config.toml
n_layer = 10
d_model = 768
n_head = 6
n_kv_head = 2
head_dim = 128
d_mlp = 3072
vocab_size = 50257
activation = "squared_relu"
norm = "layernorm"
norm_place = "pre"
norm_eps = 1e-06
positions = "learned"
qk_norm = false
attn_scale = 0.0884
bias = "none"
tie_embeddings = false
parallel_block = false
init = "normal"
init_std_qkv = 0.0223
init_std_o = 0.0
init_std_up = 0.0223
init_std_down = 0.0
optimizer = "adamw"
lr = 0.000493
beta1 = 0.95
beta2 = 0.98
weight_decay = 0.38
lr_head = 0.00708
grad_clip = 2.0
warmup_steps = 240
schedule = "wsd"
decay_fraction = 0.94
decay_shape = "linear"
final_lr_fraction = 0.0
batch_tokens = 131072
seq_len = 512
doc_mask = true
z_loss = 0.0001
train_tokens = 1337000000
steps = 10201
dataset = "wikipedia_en"
Each number is 50 + 15 x the weight over its row's rms, rounded and kept within 0 to 99. Layers, rows and columns count from 0. The size before them is the row's rms in percent of the matrix's.

# layer 6 attention value, 256x768, rms 0.0405, rows 47-53, columns 0-255
098:52 44 51 48 52 56 49 43 35 42 62 51 69 50 50 36 54 51 55 45 47 50 52 29 43 45 71 72 74 62 42 61 60 61 49 42 48 39 54 52 51 43 29 79 38 57 27 44 41 51 57 56 75 53 43 42 56 42 39 47 49 57 59 55 55 60 29 50 43 62 47 39 36 59 52 80 42 32 47 66 49 52 71 79 46 46 66 50 47 44 58 47 72 51 43 35 79 40 68 51 40 51 46 62 65 57 44 45 59 76 52 71 24 44 30 44 72 38 46 53 41 54 48 31 41 42 50 45 41 38 23 70 75 48 71 52 59 63 64 51 53 42 39 63 39 49 57 61 30 43 23 78 41 34 12 51 41 55 71 17 20 38 58 53 88 47 62 48 71 73 41 48 56 54 58 39 41 68 45 54 74 22 55 73 37 13 53 45 46 61 56 50 37 19 59 37 59 59 45 56 64 63 52 47 72 53 45 57 49 37 29 68 85 53 36 54 73 63 47 45 47 70 56 48 68 39 63 52 52 36 44 30 28 62 55 45 17 45 56 42 64 29 41 38 37 36 41 44 18 63 38 45 55 66 42 44
097:56 50 75 31 42 63 62 11 76 38 36 56 54 63 54 37 80 39 47 59 65 42 40 46 31 76 57 38 50 33 44 38 27 55 78 61 37 60 29 63 48 34 34 33 53 70 35 65 54 78 59 47 52 50 37 62 44 55 40 70 52 41 79 68 51 51 65 46 77 41 47 66 42 14 40 74 63 32 40 60 00 38 49 60 39 50 44 34 54 52 42 86 69 36 62 54 46 50 78 52 55 49 56 20 39 69 52 46 41 45 37 56 75 68 29 45 39 52 60 34 50 70 41 68 33 58 37 70 53 31 40 84 32 33 53 09 66 60 81 63 58 48 49 51 54 35 60 38 77 55 47 39 56 52 55 36 56 48 44 71 43 48 57 69 45 48 37 54 23 47 79 37 70 38 51 38 57 54 55 60 69 38 48 47 29 37 57 44 46 59 39 30 50 44 52 42 63 64 55 55 56 45 53 69 39 29 45 55 60 57 34 72 42 59 31 57 69 70 44 51 46 66 39 46 35 33 59 30 52 58 18 42 45 54 59 32 45 44 45 57 47 51 31 59 15 45 57 62 70 47 67 48 48 42 57 64
104:32 43 78 63 45 63 49 34 11 39 35 25 47 52 43 42 58 30 28 66 72 61 72 54 50 69 70 62 52 62 57 31 24 57 50 43 60 57 72 58 43 56 51 29 48 54 66 33 36 57 52 58 56 65 25 36 75 21 80 26 60 36 50 34 58 72 49 05 51 49 31 40 29 51 64 61 48 56 59 66 82 49 64 43 54 34 51 62 67 44 37 27 63 54 60 47 48 61 56 64 57 36 53 48 50 52 24 24 71 71 25 45 61 76 60 39 26 40 31 34 47 73 70 27 46 45 63 48 50 57 35 79 55 56 19 35 35 48 59 64 61 59 48 30 55 72 25 51 56 41 55 49 58 69 46 46 61 39 54 65 83 67 61 61 48 49 43 59 27 38 33 59 65 49 43 52 66 58 50 41 74 51 25 37 71 49 58 73 58 71 45 56 36 85 24 45 35 52 47 14 46 26 62 43 62 49 60 42 23 38 51 80 75 54 59 50 29 46 51 30 44 59 38 56 48 58 34 21 71 44 54 11 27 46 52 48 57 30 54 44 59 34 52 47 31 73 49 66 28 27 63 41 80 46 58 72
107:48 57 48 73 46 40 61 29 44 62 49 77 68 40 51 50 45 39 41 38 54 63 52 67 19 18 53 61 60 44 55 21 33 22 45 53 33 77 61 42 37 64 70 34 62 56 39 55 40 59 31 74 34 72 52 63 48 74 32 58 60 50 44 48 47 76 20 44 46 56 60 80 57 77 54 44 39 29 29 47 63 24 55 54 67 47 36 64 56 50 55 58 52 45 68 71 65 40 53 25 89 59 32 51 61 42 47 74 50 50 70 65 30 54 57 52 51 56 30 54 42 35 47 40 51 60 79 41 46 34 43 53 57 68 42 45 38 60 55 51 84 42 60 50 51 48 70 70 62 22 66 65 24 63 30 30 45 48 55 56 53 53 68 82 40 67 53 42 99 43 45 48 46 36 71 59 65 27 42 58 50 56 48 99 34 43 44 62 31 43 57 57 59 70 57 66 53 42 60 78 52 59 36 54 58 30 19 48 72 65 56 77 59 74 80 61 43 51 49 58 59 54 53 58 69 25 67 52 62 61 40 55 69 44 39 50 46 71 46 42 54 65 34 45 58 50 21 55 78 75 45 52 56 63 29 39
094:48 53 71 50 31 29 41 55 53 43 45 24 49 56 44 57 75 63 42 26 45 56 61 25 57 41 57 33 49 55 62 47 45 51 24 59 48 46 64 42 38 49 55 79 26 61 39 32 34 55 47 42 45 40 72 53 50 66 55 29 43 49 60 39 53 55 64 47 02 59 32 06 20 45 61 52 61 66 50 21 80 47 32 37 47 53 79 51 77 67 53 48 45 19 60 48 40 26 57 33 32 39 53 49 71 77 60 59 75 73 49 48 30 40 43 35 64 22 62 76 52 17 41 67 66 56 31 58 47 25 18 96 34 56 48 50 28 52 70 51 56 57 47 52 70 37 48 33 35 67 48 60 61 40 56 58 67 62 60 40 45 42 39 64 61 52 50 54 50 60 29 59 37 42 58 48 56 31 33 45 68 50 60 68 43 55 46 61 58 60 27 36 50 42 37 49 46 21 66 69 39 43 57 30 41 79 48 54 82 38 54 67 45 79 73 63 55 66 40 55 52 41 39 72 37 67 43 66 33 47 52 61 63 56 41 70 45 49 61 67 57 56 60 34 79 65 45 71 53 88 42 43 43 60 41 45
107:56 81 50 84 48 63 53 63 26 51 72 64 37 62 68 39 18 34 23 31 33 50 55 84 62 63 61 78 54 60 53 52 58 37 47 79 47 61 49 40 55 24 30 42 56 40 46 66 39 51 69 55 79 68 53 53 72 65 68 46 67 52 79 45 37 49 30 44 59 51 51 59 66 71 46 46 77 48 41 33 41 60 57 83 58 52 75 70 39 54 50 40 77 51 52 46 45 25 89 26 43 37 25 50 83 62 59 72 22 47 55 76 59 65 40 26 65 46 48 53 39 54 61 31 75 33 44 52 46 53 26 55 76 41 54 55 47 48 55 53 51 41 49 34 48 42 37 64 57 58 30 54 44 53 41 71 46 38 71 20 72 42 25 49 86 28 53 46 66 53 24 46 36 57 62 33 27 41 44 45 48 55 45 45 45 71 53 49 53 64 64 49 63 63 52 66 53 51 65 99 68 27 32 39 54 49 34 46 60 49 57 47 51 60 65 42 46 63 61 50 72 48 27 71 37 86 68 63 18 15 36 64 52 47 34 59 66 48 39 62 53 75 53 62 53 34 47 34 52 14 25 30 51 62 52 35
095:50 50 42 80 69 34 46 44 61 41 61 59 54 67 66 55 58 27 50 50 33 30 47 52 53 72 59 45 42 78 64 22 33 36 42 54 72 40 30 78 63 40 70 54 44 52 32 44 37 54 48 66 65 55 34 43 59 35 69 43 39 60 58 21 42 52 44 27 23 75 41 50 50 35 38 18 40 73 43 40 75 29 45 55 43 68 55 18 37 48 55 39 65 38 34 35 71 65 51 69 82 51 54 49 69 59 55 85 30 44 56 54 57 75 61 48 38 62 40 44 38 47 53 47 54 54 50 19 53 55 59 75 50 35 32 58 37 58 44 27 42 48 22 43 16 48 66 64 35 53 69 63 50 51 80 71 42 70 58 26 31 68 65 61 39 52 45 60 47 52 40 32 59 32 73 52 47 78 51 54 46 39 49 38 73 41 60 51 45 36 35 71 62 42 64 43 46 49 72 56 49 51 51 32 34 56 49 40 66 48 59 57 49 61 48 34 50 64 19 37 60 53 53 48 42 30 61 52 44 34 75 80 29 54 71 51 67 43 56 50 60 47 40 58 37 53 30 52 60 54 61 35 47 48 35 34
# layer 6 attention output (transposed), 768x768, rms 0.033, rows 47-53,175-181,303-308, columns 0-255
099:64 59 74 79 66 50 45 57 63 67 56 06 50 31 42 33 75 38 47 45 52 57 55 46 30 52 55 70 46 59 17 39 63 79 64 47 29 66 54 14 72 62 64 76 54 56 27 82 50 50 54 22 57 64 40 51 54 49 16 53 54 31 57 41 65 33 46 73 63 18 37 11 62 49 36 49 46 08 57 52 32 54 48 47 58 32 75 61 40 59 60 37 54 21 44 44 57 62 49 56 29 59 50 43 47 46 52 55 54 40 50 36 37 49 56 62 68 42 63 63 47 17 29 52 55 46 62 28 58 41 55 52 88 95 48 39 59 74 50 44 49 48 44 60 49 48 64 56 40 48 50 32 47 59 48 66 33 37 50 41 30 60 57 65 69 30 67 39 78 59 39 44 44 64 45 56 28 48 73 38 70 77 67 17 72 39 40 63 34 57 59 85 40 56 46 28 53 44 50 53 40 55 57 41 51 59 45 51 54 49 59 27 54 42 37 50 61 60 38 69 19 83 48 35 61 58 57 63 39 66 82 41 39 48 53 48 32 72 55 51 44 61 54 46 61 50 60 25 50 50 37 59 43 57 73 48
104:51 37 76 80 50 52 66 57 81 51 21 53 68 49 49 61 56 52 37 38 64 75 39 43 34 47 47 61 59 45 54 25 59 82 73 57 40 62 40 56 25 44 78 63 53 67 50 67 39 53 62 44 50 62 61 63 69 87 64 33 53 43 40 68 25 47 54 37 32 50 42 21 51 40 36 33 53 50 10 53 05 22 37 51 51 48 30 42 67 69 56 43 23 27 51 49 77 69 57 49 66 67 37 30 38 31 61 19 43 53 28 40 35 44 44 65 89 44 58 43 49 45 57 69 77 50 64 26 51 45 28 58 32 43 49 29 54 60 71 50 44 60 66 45 36 46 53 33 69 43 70 35 36 23 55 69 53 61 21 38 76 62 29 25 44 24 51 38 30 52 46 53 38 50 45 60 64 20 58 58 58 63 37 36 34 53 59 62 52 59 34 86 52 44 48 54 44 42 42 53 19 56 54 57 51 57 62 78 58 67 27 54 35 57 27 25 75 55 56 69 46 75 37 80 62 49 51 51 68 52 38 25 50 62 58 44 26 51 49 66 29 38 60 51 54 55 38 25 44 57 86 42 50 52 49 56
099:68 45 00 44 57 77 38 52 32 82 44 33 42 37 22 35 47 44 49 47 55 42 65 32 65 45 84 37 41 34 56 62 46 61 43 51 35 36 50 34 44 28 57 96 27 50 45 34 48 46 62 39 36 37 24 50 21 52 54 46 48 35 66 48 12 52 27 51 43 42 57 91 58 66 60 52 71 73 34 69 49 57 64 56 51 43 61 52 72 44 59 68 77 46 50 53 37 38 78 64 43 60 33 51 60 49 48 40 44 52 34 46 40 54 37 26 27 51 53 49 70 53 49 52 49 72 37 57 55 64 24 78 53 60 44 34 64 80 78 42 58 38 43 34 65 43 49 37 62 44 52 40 50 53 67 40 56 40 74 74 48 49 51 44 71 68 56 55 96 27 64 52 87 55 56 56 89 55 64 47 68 67 78 56 51 68 34 65 16 52 52 53 19 54 24 42 56 60 32 39 66 46 51 59 28 39 49 60 60 29 62 22 43 56 68 48 52 41 45 47 66 33 44 66 60 55 48 80 55 55 52 63 43 34 21 40 47 65 48 29 71 42 54 22 50 43 24 46 45 65 59 54 64 06 40 55
108:32 75 51 29 62 27 68 43 38 36 51 61 58 56 37 41 55 53 56 26 45 75 30 47 35 42 55 58 59 70 45 46 61 52 70 54 53 63 51 44 27 67 58 64 34 56 23 44 54 46 43 89 64 40 75 65 49 35 57 49 45 58 75 57 34 51 56 82 43 71 49 60 70 46 35 68 47 30 42 32 66 33 53 45 61 67 42 38 57 49 63 53 37 73 54 97 41 55 54 34 26 52 39 34 54 45 48 30 30 32 59 62 65 73 45 36 49 55 45 64 43 32 38 50 69 50 32 57 41 42 17 31 33 71 42 33 27 36 50 56 49 51 52 66 44 38 54 52 74 66 31 48 42 65 52 42 30 16 39 30 38 64 80 58 50 22 40 79 57 57 65 39 54 57 48 44 54 74 51 43 50 57 66 73 50 47 35 40 47 45 39 52 41 59 62 57 41 64 70 43 46 42 26 35 25 48 50 76 33 47 45 51 35 68 62 56 29 69 27 69 57 52 44 39 56 55 49 23 49 63 54 53 56 40 48 61 30 28 43 76 30 45 45 62 41 50 65 91 60 37 70 37 59 64 71 65
086:64 63 69 39 51 34 48 42 47 52 50 28 36 55 52 37 46 71 49 29 42 75 30 26 35 53 35 50 43 46 58 73 72 34 49 57 49 62 62 72 58 61 51 63 32 36 50 64 50 65 56 32 49 50 92 43 57 33 32 36 61 45 73 51 46 45 69 46 36 16 29 35 71 56 59 72 47 22 47 42 72 46 71 60 57 42 54 33 64 61 59 62 44 48 63 37 57 69 63 38 33 50 71 55 21 66 46 58 41 39 48 50 43 51 44 77 39 43 57 48 63 52 47 46 49 25 37 54 58 44 47 58 49 53 52 74 64 35 55 41 56 51 54 40 61 31 53 94 82 62 56 21 50 68 67 73 54 25 52 51 39 78 56 36 46 46 40 71 46 54 52 41 40 84 52 52 70 52 41 47 42 47 43 65 59 40 42 59 61 50 29 42 66 50 45 57 48 49 12 48 61 58 49 47 40 33 38 43 54 43 55 52 54 28 59 53 55 34 23 49 52 80 44 49 30 50 47 46 42 53 62 58 35 82 39 51 25 41 39 51 61 48 75 49 58 55 37 51 65 59 38 48 62 63 75 37
107:65 51 70 33 63 38 45 57 48 22 58 45 43 38 46 60 38 41 24 29 60 38 46 65 52 63 55 57 62 53 20 38 61 61 54 48 85 76 59 37 44 49 51 24 68 54 62 57 58 61 39 72 24 62 70 48 62 50 53 57 47 62 75 54 61 60 52 59 65 54 62 00 65 44 43 16 18 58 42 76 50 42 59 53 71 77 45 39 32 59 37 42 38 53 33 58 34 63 67 60 13 55 53 49 57 70 32 59 61 52 27 58 29 33 38 50 58 56 54 47 38 47 60 70 40 44 30 61 45 57 60 54 45 49 71 52 32 52 60 50 61 50 29 70 29 52 32 51 50 58 36 56 73 50 40 54 42 27 41 52 64 64 51 51 41 24 50 54 45 38 38 45 63 34 38 57 30 50 30 31 43 27 72 53 76 66 79 69 55 43 37 69 99 36 35 51 45 51 50 37 42 64 58 61 36 51 23 62 34 70 67 57 42 64 52 54 23 60 71 31 58 56 58 57 48 89 66 49 19 52 29 52 25 39 45 57 52 32 50 58 37 42 48 59 59 39 70 58 18 38 58 53 34 48 16 83
099:51 58 60 29 37 46 55 49 45 47 58 49 61 59 65 18 47 50 43 33 76 12 49 33 51 32 53 40 56 42 48 66 43 56 45 59 50 43 52 99 52 52 76 40 45 31 39 35 46 57 44 73 47 56 82 16 62 36 76 44 63 58 50 65 47 47 39 35 36 69 52 47 54 46 56 40 46 37 34 55 62 40 56 50 60 65 55 45 74 28 42 54 47 62 51 36 54 62 60 73 78 61 25 47 33 68 37 38 42 33 52 48 69 45 38 62 43 63 43 43 56 70 61 44 29 46 50 31 53 33 43 61 43 44 54 75 63 42 39 36 38 55 49 75 64 25 64 69 65 62 40 36 78 51 36 52 54 46 36 58 48 66 62 37 30 43 40 48 38 36 78 39 47 67 48 39 75 76 31 65 55 41 60 34 49 36 43 64 56 51 23 40 60 47 67 35 16 60 34 34 53 47 43 63 67 55 45 70 70 48 39 18 67 47 37 41 50 27 58 69 59 45 42 61 40 53 50 59 36 30 48 67 51 35 44 52 39 72 69 53 57 24 48 00 22 51 34 89 50 55 48 44 53 76 42 71
091:64 56 51 73 59 45 44 57 45 67 58 24 50 46 42 33 76 40 55 51 47 52 45 48 32 40 58 53 47 68 13 39 48 60 63 46 32 52 45 40 67 57 58 58 51 41 31 73 55 43 61 32 59 63 41 51 55 50 24 44 44 27 42 37 66 30 38 76 59 27 48 18 57 54 23 70 34 12 53 51 35 57 41 45 68 26 72 65 26 50 54 33 58 41 38 41 73 59 31 46 34 61 49 46 63 37 41 45 54 37 55 29 40 33 72 61 73 37 53 65 47 20 26 54 64 50 60 35 53 54 52 48 73 81 39 61 70 68 54 43 38 54 31 73 43 49 59 56 48 54 59 24 39 53 53 55 47 47 40 46 42 59 39 71 67 21 69 48 77 57 36 50 44 65 55 52 22 56 68 38 65 56 65 23 75 46 40 54 31 48 44 76 46 53 50 45 44 34 53 50 43 55 67 54 52 43 60 39 45 45 53 29 52 36 43 64 64 49 50 69 29 79 49 41 70 63 60 62 45 54 76 40 44 39 53 52 41 46 57 59 48 52 68 48 75 45 60 20 54 59 35 45 37 47 69 48
099:51 28 63 55 36 27 60 46 83 58 32 54 60 53 49 66 64 61 49 46 56 85 43 51 44 49 48 46 53 55 52 33 53 64 67 64 48 63 54 64 20 50 51 75 72 57 28 68 38 52 61 45 47 64 55 65 64 76 57 26 35 44 49 71 35 45 43 37 41 48 38 33 53 42 28 49 36 51 11 58 10 22 43 57 42 41 43 54 61 61 53 35 25 22 40 46 77 70 54 46 74 61 41 21 38 14 57 30 41 62 35 28 30 46 54 70 68 53 54 52 51 41 49 61 56 51 79 22 55 44 30 53 27 34 43 38 57 55 62 47 52 57 64 58 35 42 38 31 66 41 56 26 27 17 53 64 52 58 22 76 76 66 38 31 61 17 54 42 17 49 45 52 29 39 57 51 65 17 61 57 56 57 38 43 29 44 65 73 65 63 50 78 42 38 61 53 42 51 31 57 13 55 46 54 50 69 47 63 49 60 36 55 39 53 22 35 71 39 52 63 54 63 52 82 54 38 52 55 63 43 43 25 42 78 70 38 33 49 42 72 42 46 69 70 59 57 36 27 39 55 79 36 48 55 52 59
102:62 49 13 52 44 72 48 57 42 63 50 23 43 40 35 35 51 24 43 46 60 46 86 23 70 33 81 47 40 21 51 60 45 68 66 39 26 41 54 43 45 55 55 84 35 43 50 37 38 49 51 31 29 39 18 52 23 72 43 60 41 49 75 66 09 58 30 69 43 46 48 83 75 58 65 39 83 74 38 41 39 60 51 54 52 49 68 52 73 57 62 67 66 43 54 59 35 41 76 65 42 44 44 44 49 52 52 41 53 56 42 60 35 50 19 37 43 46 52 34 55 51 35 57 37 73 41 61 51 55 14 80 76 65 21 33 40 76 69 72 65 45 45 37 64 54 53 34 58 42 40 39 38 40 68 60 59 38 48 62 41 47 56 36 68 66 52 68 86 29 83 51 79 49 48 58 61 45 71 56 70 70 86 62 66 67 35 53 32 28 54 70 17 53 13 21 51 66 28 39 81 33 42 57 31 49 41 53 53 40 66 31 53 62 52 38 43 39 51 64 71 24 42 56 73 40 61 89 32 51 29 50 38 35 28 50 54 80 29 26 57 39 52 34 63 62 14 37 45 73 60 44 78 24 51 61
103:36 74 64 29 66 38 71 41 52 39 54 72 54 59 51 42 68 70 50 24 57 50 19 41 28 38 53 59 58 67 35 50 56 51 57 56 67 43 49 33 32 62 55 50 29 52 34 46 58 48 38 84 71 28 88 51 60 24 66 46 74 55 59 62 38 44 75 70 37 71 52 66 76 44 38 70 55 26 49 47 76 38 43 40 74 64 52 26 57 57 61 56 43 76 74 76 40 53 61 35 31 48 36 32 62 53 31 28 26 26 66 53 86 78 46 22 60 56 43 66 44 47 44 47 60 56 42 47 40 49 20 32 26 74 36 55 21 42 63 47 38 53 57 57 45 29 50 57 68 60 52 51 50 71 52 33 39 29 32 14 36 67 66 67 44 19 45 80 65 62 55 40 55 64 43 46 48 70 35 46 37 65 61 81 40 57 36 40 58 53 40 43 58 57 68 64 43 56 68 36 67 44 32 56 44 28 46 62 24 46 32 39 16 70 62 58 29 56 36 49 37 66 42 38 61 55 38 30 65 56 76 64 64 37 45 64 29 16 46 69 20 42 46 49 40 53 65 90 57 34 65 36 58 60 67 67
091:65 53 58 50 60 45 59 33 53 56 49 51 39 53 44 41 46 65 29 32 52 60 36 33 52 47 43 50 43 49 55 65 74 33 46 53 47 52 51 78 47 55 56 55 27 39 64 58 47 63 60 38 57 45 99 37 53 36 47 28 65 39 62 56 37 47 68 55 28 24 38 24 79 49 68 63 56 34 41 37 73 52 71 52 64 47 50 38 60 63 56 81 50 52 73 38 55 67 56 39 44 46 73 60 38 56 53 55 41 41 58 34 54 49 34 82 28 42 58 45 60 37 46 65 52 29 30 71 47 48 49 58 62 49 53 83 56 35 50 29 50 59 37 47 52 31 64 87 96 58 72 23 44 74 66 63 59 41 50 40 38 75 27 31 44 32 47 78 45 51 48 44 39 85 59 58 61 43 44 34 42 49 44 65 58 44 36 55 60 55 33 43 73 44 35 70 45 58 15 57 70 34 58 57 38 23 50 41 44 30 43 45 46 28 76 68 54 28 43 58 41 60 41 57 33 70 51 42 51 45 48 58 30 66 32 52 36 30 40 50 47 52 86 32 63 53 36 48 65 48 36 44 72 62 61 41
101:56 40 56 45 60 58 45 57 48 30 65 53 33 57 45 58 42 41 42 42 70 30 44 71 61 66 58 58 68 61 47 33 55 74 53 51 77 75 59 48 51 47 65 36 49 55 60 42 53 75 50 65 33 52 58 47 55 62 54 67 52 58 57 47 72 60 53 50 58 43 62 27 74 61 54 13 17 61 43 75 43 41 53 54 61 68 37 41 33 46 42 36 32 71 29 58 45 67 76 57 19 59 39 50 52 74 40 43 46 45 31 53 43 22 34 48 72 66 49 44 41 56 71 58 29 40 20 68 46 76 28 41 40 53 68 63 38 60 55 46 43 46 28 61 34 34 40 37 42 61 36 73 63 48 44 54 52 29 35 40 79 56 54 60 41 20 50 55 49 41 40 51 58 34 41 51 44 56 23 47 50 21 67 53 67 70 75 57 46 61 32 55 88 31 42 52 42 53 52 24 47 75 49 61 48 42 29 61 45 58 64 36 47 50 34 63 28 62 73 26 57 68 47 50 58 91 63 59 24 48 30 55 43 37 41 58 33 60 56 54 52 26 52 49 61 49 54 51 25 54 45 44 37 52 13 81
089:51 41 75 19 43 50 56 44 47 31 54 46 64 59 68 14 45 50 34 40 71 09 43 38 60 41 46 53 55 48 47 59 53 51 41 54 55 47 59 88 55 44 71 40 47 33 40 30 51 53 49 79 45 54 72 12 58 30 76 47 69 57 39 55 50 47 47 36 27 65 38 36 51 44 50 34 52 32 28 61 68 46 40 52 57 60 54 49 78 30 36 57 44 61 52 35 48 64 62 80 78 69 26 49 39 68 40 26 38 37 48 44 92 45 37 60 47 71 46 54 65 72 68 56 39 38 43 33 43 44 47 62 53 46 54 68 52 43 46 34 28 58 42 65 56 31 69 70 67 61 41 44 77 56 54 58 44 57 47 59 45 70 62 52 28 52 42 56 49 39 61 37 45 70 48 37 74 78 26 66 53 48 54 27 51 30 42 64 45 59 24 47 64 51 53 34 20 56 45 31 59 51 60 42 58 58 44 59 56 49 47 13 59 51 47 46 43 32 58 64 53 45 46 57 27 58 54 57 30 28 65 68 55 35 38 55 43 77 68 56 59 36 37 00 30 55 41 76 57 44 46 43 52 73 32 62
094:48 41 53 71 52 24 59 35 44 43 51 36 57 39 47 46 67 38 45 42 41 44 52 61 20 37 57 62 60 46 35 38 40 48 53 38 27 59 44 53 55 37 64 51 44 44 41 75 22 50 51 51 50 57 68 60 44 45 45 72 40 18 61 69 50 48 37 43 64 41 35 42 45 57 36 60 66 36 49 25 55 61 53 53 40 37 58 53 59 47 52 65 68 56 35 42 62 56 60 64 43 79 51 56 59 39 65 30 46 46 47 53 29 46 69 93 62 38 50 40 33 46 36 62 46 24 61 40 57 31 32 64 66 65 58 50 52 64 30 64 37 36 15 83 22 31 84 67 32 63 66 10 60 47 54 68 51 57 39 43 45 62 58 45 55 72 67 36 48 49 56 62 27 61 39 56 52 71 62 36 81 56 85 41 49 44 47 39 42 72 35 69 82 44 47 34 48 47 62 84 52 22 76 64 47 61 69 32 47 56 68 50 22 40 34 51 50 46 54 69 24 47 47 67 54 62 45 62 46 80 48 38 52 46 41 54 41 57 89 43 37 49 53 55 55 47 56 70 40 34 43 28 50 57 67 58
089:65 39 55 66 33 24 67 29 56 63 48 76 82 57 47 46 32 68 24 47 61 65 18 31 48 50 38 42 62 48 40 65 32 58 69 66 68 70 38 44 30 48 40 49 64 33 53 57 42 49 57 40 62 55 23 75 50 65 71 24 38 55 49 68 44 62 40 36 71 57 16 31 56 30 18 57 28 36 35 49 46 45 49 52 47 99 21 52 59 44 23 50 39 32 45 58 66 50 60 49 66 57 35 23 37 36 50 31 45 63 53 33 34 41 53 72 52 39 38 49 16 29 45 47 61 68 70 31 53 29 44 48 26 40 72 53 59 72 84 55 52 50 61 35 30 54 32 52 63 31 85 41 61 33 68 54 42 33 64 67 46 84 27 32 47 27 54 34 27 44 49 67 58 36 55 31 47 58 42 46 51 73 34 32 37 45 66 64 55 59 49 54 61 41 70 56 63 40 41 61 20 48 44 54 70 58 57 55 45 70 27 32 42 30 32 46 43 43 56 53 50 59 48 77 39 81 55 51 46 58 67 37 45 45 62 39 63 51 59 68 20 56 69 76 55 73 37 36 21 74 78 47 37 61 39 45
097:43 73 33 35 32 72 61 62 72 61 35 40 60 28 52 50 50 37 30 51 26 38 56 40 48 41 68 53 58 53 51 49 66 57 50 55 29 44 50 50 36 38 50 75 51 42 35 69 60 38 58 50 05 56 43 72 48 66 27 51 67 46 45 57 61 61 24 49 39 26 60 79 43 32 55 72 62 54 49 52 28 56 54 52 56 61 41 20 52 51 29 49 47 43 52 68 40 69 62 50 53 58 44 74 56 62 36 48 47 67 50 38 31 64 41 43 45 40 59 29 51 67 56 62 56 58 49 52 50 65 43 49 25 69 00 30 01 66 62 44 50 43 53 36 67 41 45 33 38 59 39 58 37 64 66 26 68 42 60 40 39 46 32 46 47 45 40 58 75 45 73 49 62 42 38 64 69 25 20 68 68 79 47 55 33 71 49 50 50 59 53 31 23 65 43 51 53 62 24 57 76 28 51 69 50 39 61 49 51 47 80 25 66 46 72 44 60 50 28 41 49 42 44 64 47 79 68 99 25 47 30 38 21 51 25 51 54 85 33 26 54 55 78 42 73 65 33 34 63 69 52 63 62 00 51 61
102:49 42 52 38 63 23 54 62 16 23 38 42 58 58 47 38 57 47 98 45 51 78 40 60 18 40 59 48 52 46 43 22 59 29 52 32 55 57 50 40 49 70 66 46 32 44 38 53 43 49 64 59 57 67 52 63 71 39 58 57 53 45 55 65 26 65 75 39 40 71 36 55 43 37 34 58 73 40 41 22 63 42 49 34 58 52 29 46 69 31 71 46 77 51 54 60 55 49 52 59 35 55 35 22 71 28 48 44 43 44 47 58 47 44 30 57 73 58 43 57 59 30 54 50 43 50 29 32 45 32 42 61 67 56 60 20 49 49 55 65 32 43 29 55 31 44 63 41 73 62 46 35 34 46 66 39 40 56 43 39 43 48 62 49 73 55 52 57 56 39 71 64 38 49 31 73 44 63 41 67 56 62 74 54 63 44 38 37 46 57 52 64 69 60 69 42 41 50 69 54 49 74 35 18 46 52 54 50 37 47 57 78 23 51 64 44 44 62 30 61 54 30 34 47 61 30 25 27 59 83 40 48 73 64 30 57 40 19 42 54 62 39 44 56 47 76 49 66 58 47 56 30 37 41 62 43
096:53 39 46 42 81 46 51 51 57 66 58 45 35 29 41 52 66 51 60 29 38 57 34 40 29 58 51 47 57 39 53 57 58 46 36 44 20 65 60 51 48 45 62 57 49 35 47 51 23 44 75 29 51 59 74 50 47 33 23 51 52 31 50 50 28 39 58 30 34 56 47 49 52 50 67 37 55 44 45 00 50 68 56 77 74 26 41 45 51 47 48 73 60 53 10 46 64 34 41 44 25 51 55 39 50 71 40 49 64 52 53 59 52 52 45 93 40 46 56 46 64 55 44 60 40 22 39 72 43 56 49 86 73 32 00 50 59 36 39 45 29 49 25 68 37 51 73 86 60 70 75 34 62 47 59 85 55 47 38 67 46 67 42 49 66 44 69 48 56 56 29 49 32 74 60 63 59 38 78 36 55 62 71 65 61 54 32 47 60 47 29 73 54 54 32 68 37 40 71 73 45 38 41 37 62 43 45 21 48 47 61 69 32 27 71 61 39 29 26 60 53 51 44 60 59 51 22 44 63 71 31 67 61 58 43 44 29 51 45 70 33 48 72 37 75 49 55 27 48 32 56 36 50 63 59 37
108:83 45 43 54 55 32 50 54 24 43 67 43 16 77 44 41 38 21 43 55 67 43 57 66 51 56 25 51 56 38 51 33 58 46 51 45 64 37 58 47 50 30 58 35 60 53 49 66 35 45 80 49 41 58 91 50 51 51 47 54 57 60 57 62 64 54 66 52 33 63 77 36 53 51 42 42 49 35 40 65 42 39 38 54 66 56 38 36 33 61 58 35 35 47 29 40 68 56 74 44 41 51 65 51 74 73 39 39 44 60 15 48 60 54 26 45 68 86 62 32 50 55 66 60 53 62 55 78 45 68 44 54 51 57 69 37 50 42 60 48 35 57 34 72 28 53 42 79 37 33 36 40 64 62 39 49 58 44 61 41 67 51 37 66 41 50 56 54 57 35 40 37 25 16 38 53 46 47 48 37 40 41 61 35 85 53 64 57 50 30 29 76 76 18 40 58 34 38 52 25 54 60 45 51 34 54 55 60 65 43 64 57 38 61 66 37 35 63 66 29 62 23 28 40 54 58 36 58 51 35 28 38 33 45 39 35 52 53 47 34 31 50 49 55 71 25 41 63 44 34 24 41 39 43 50 53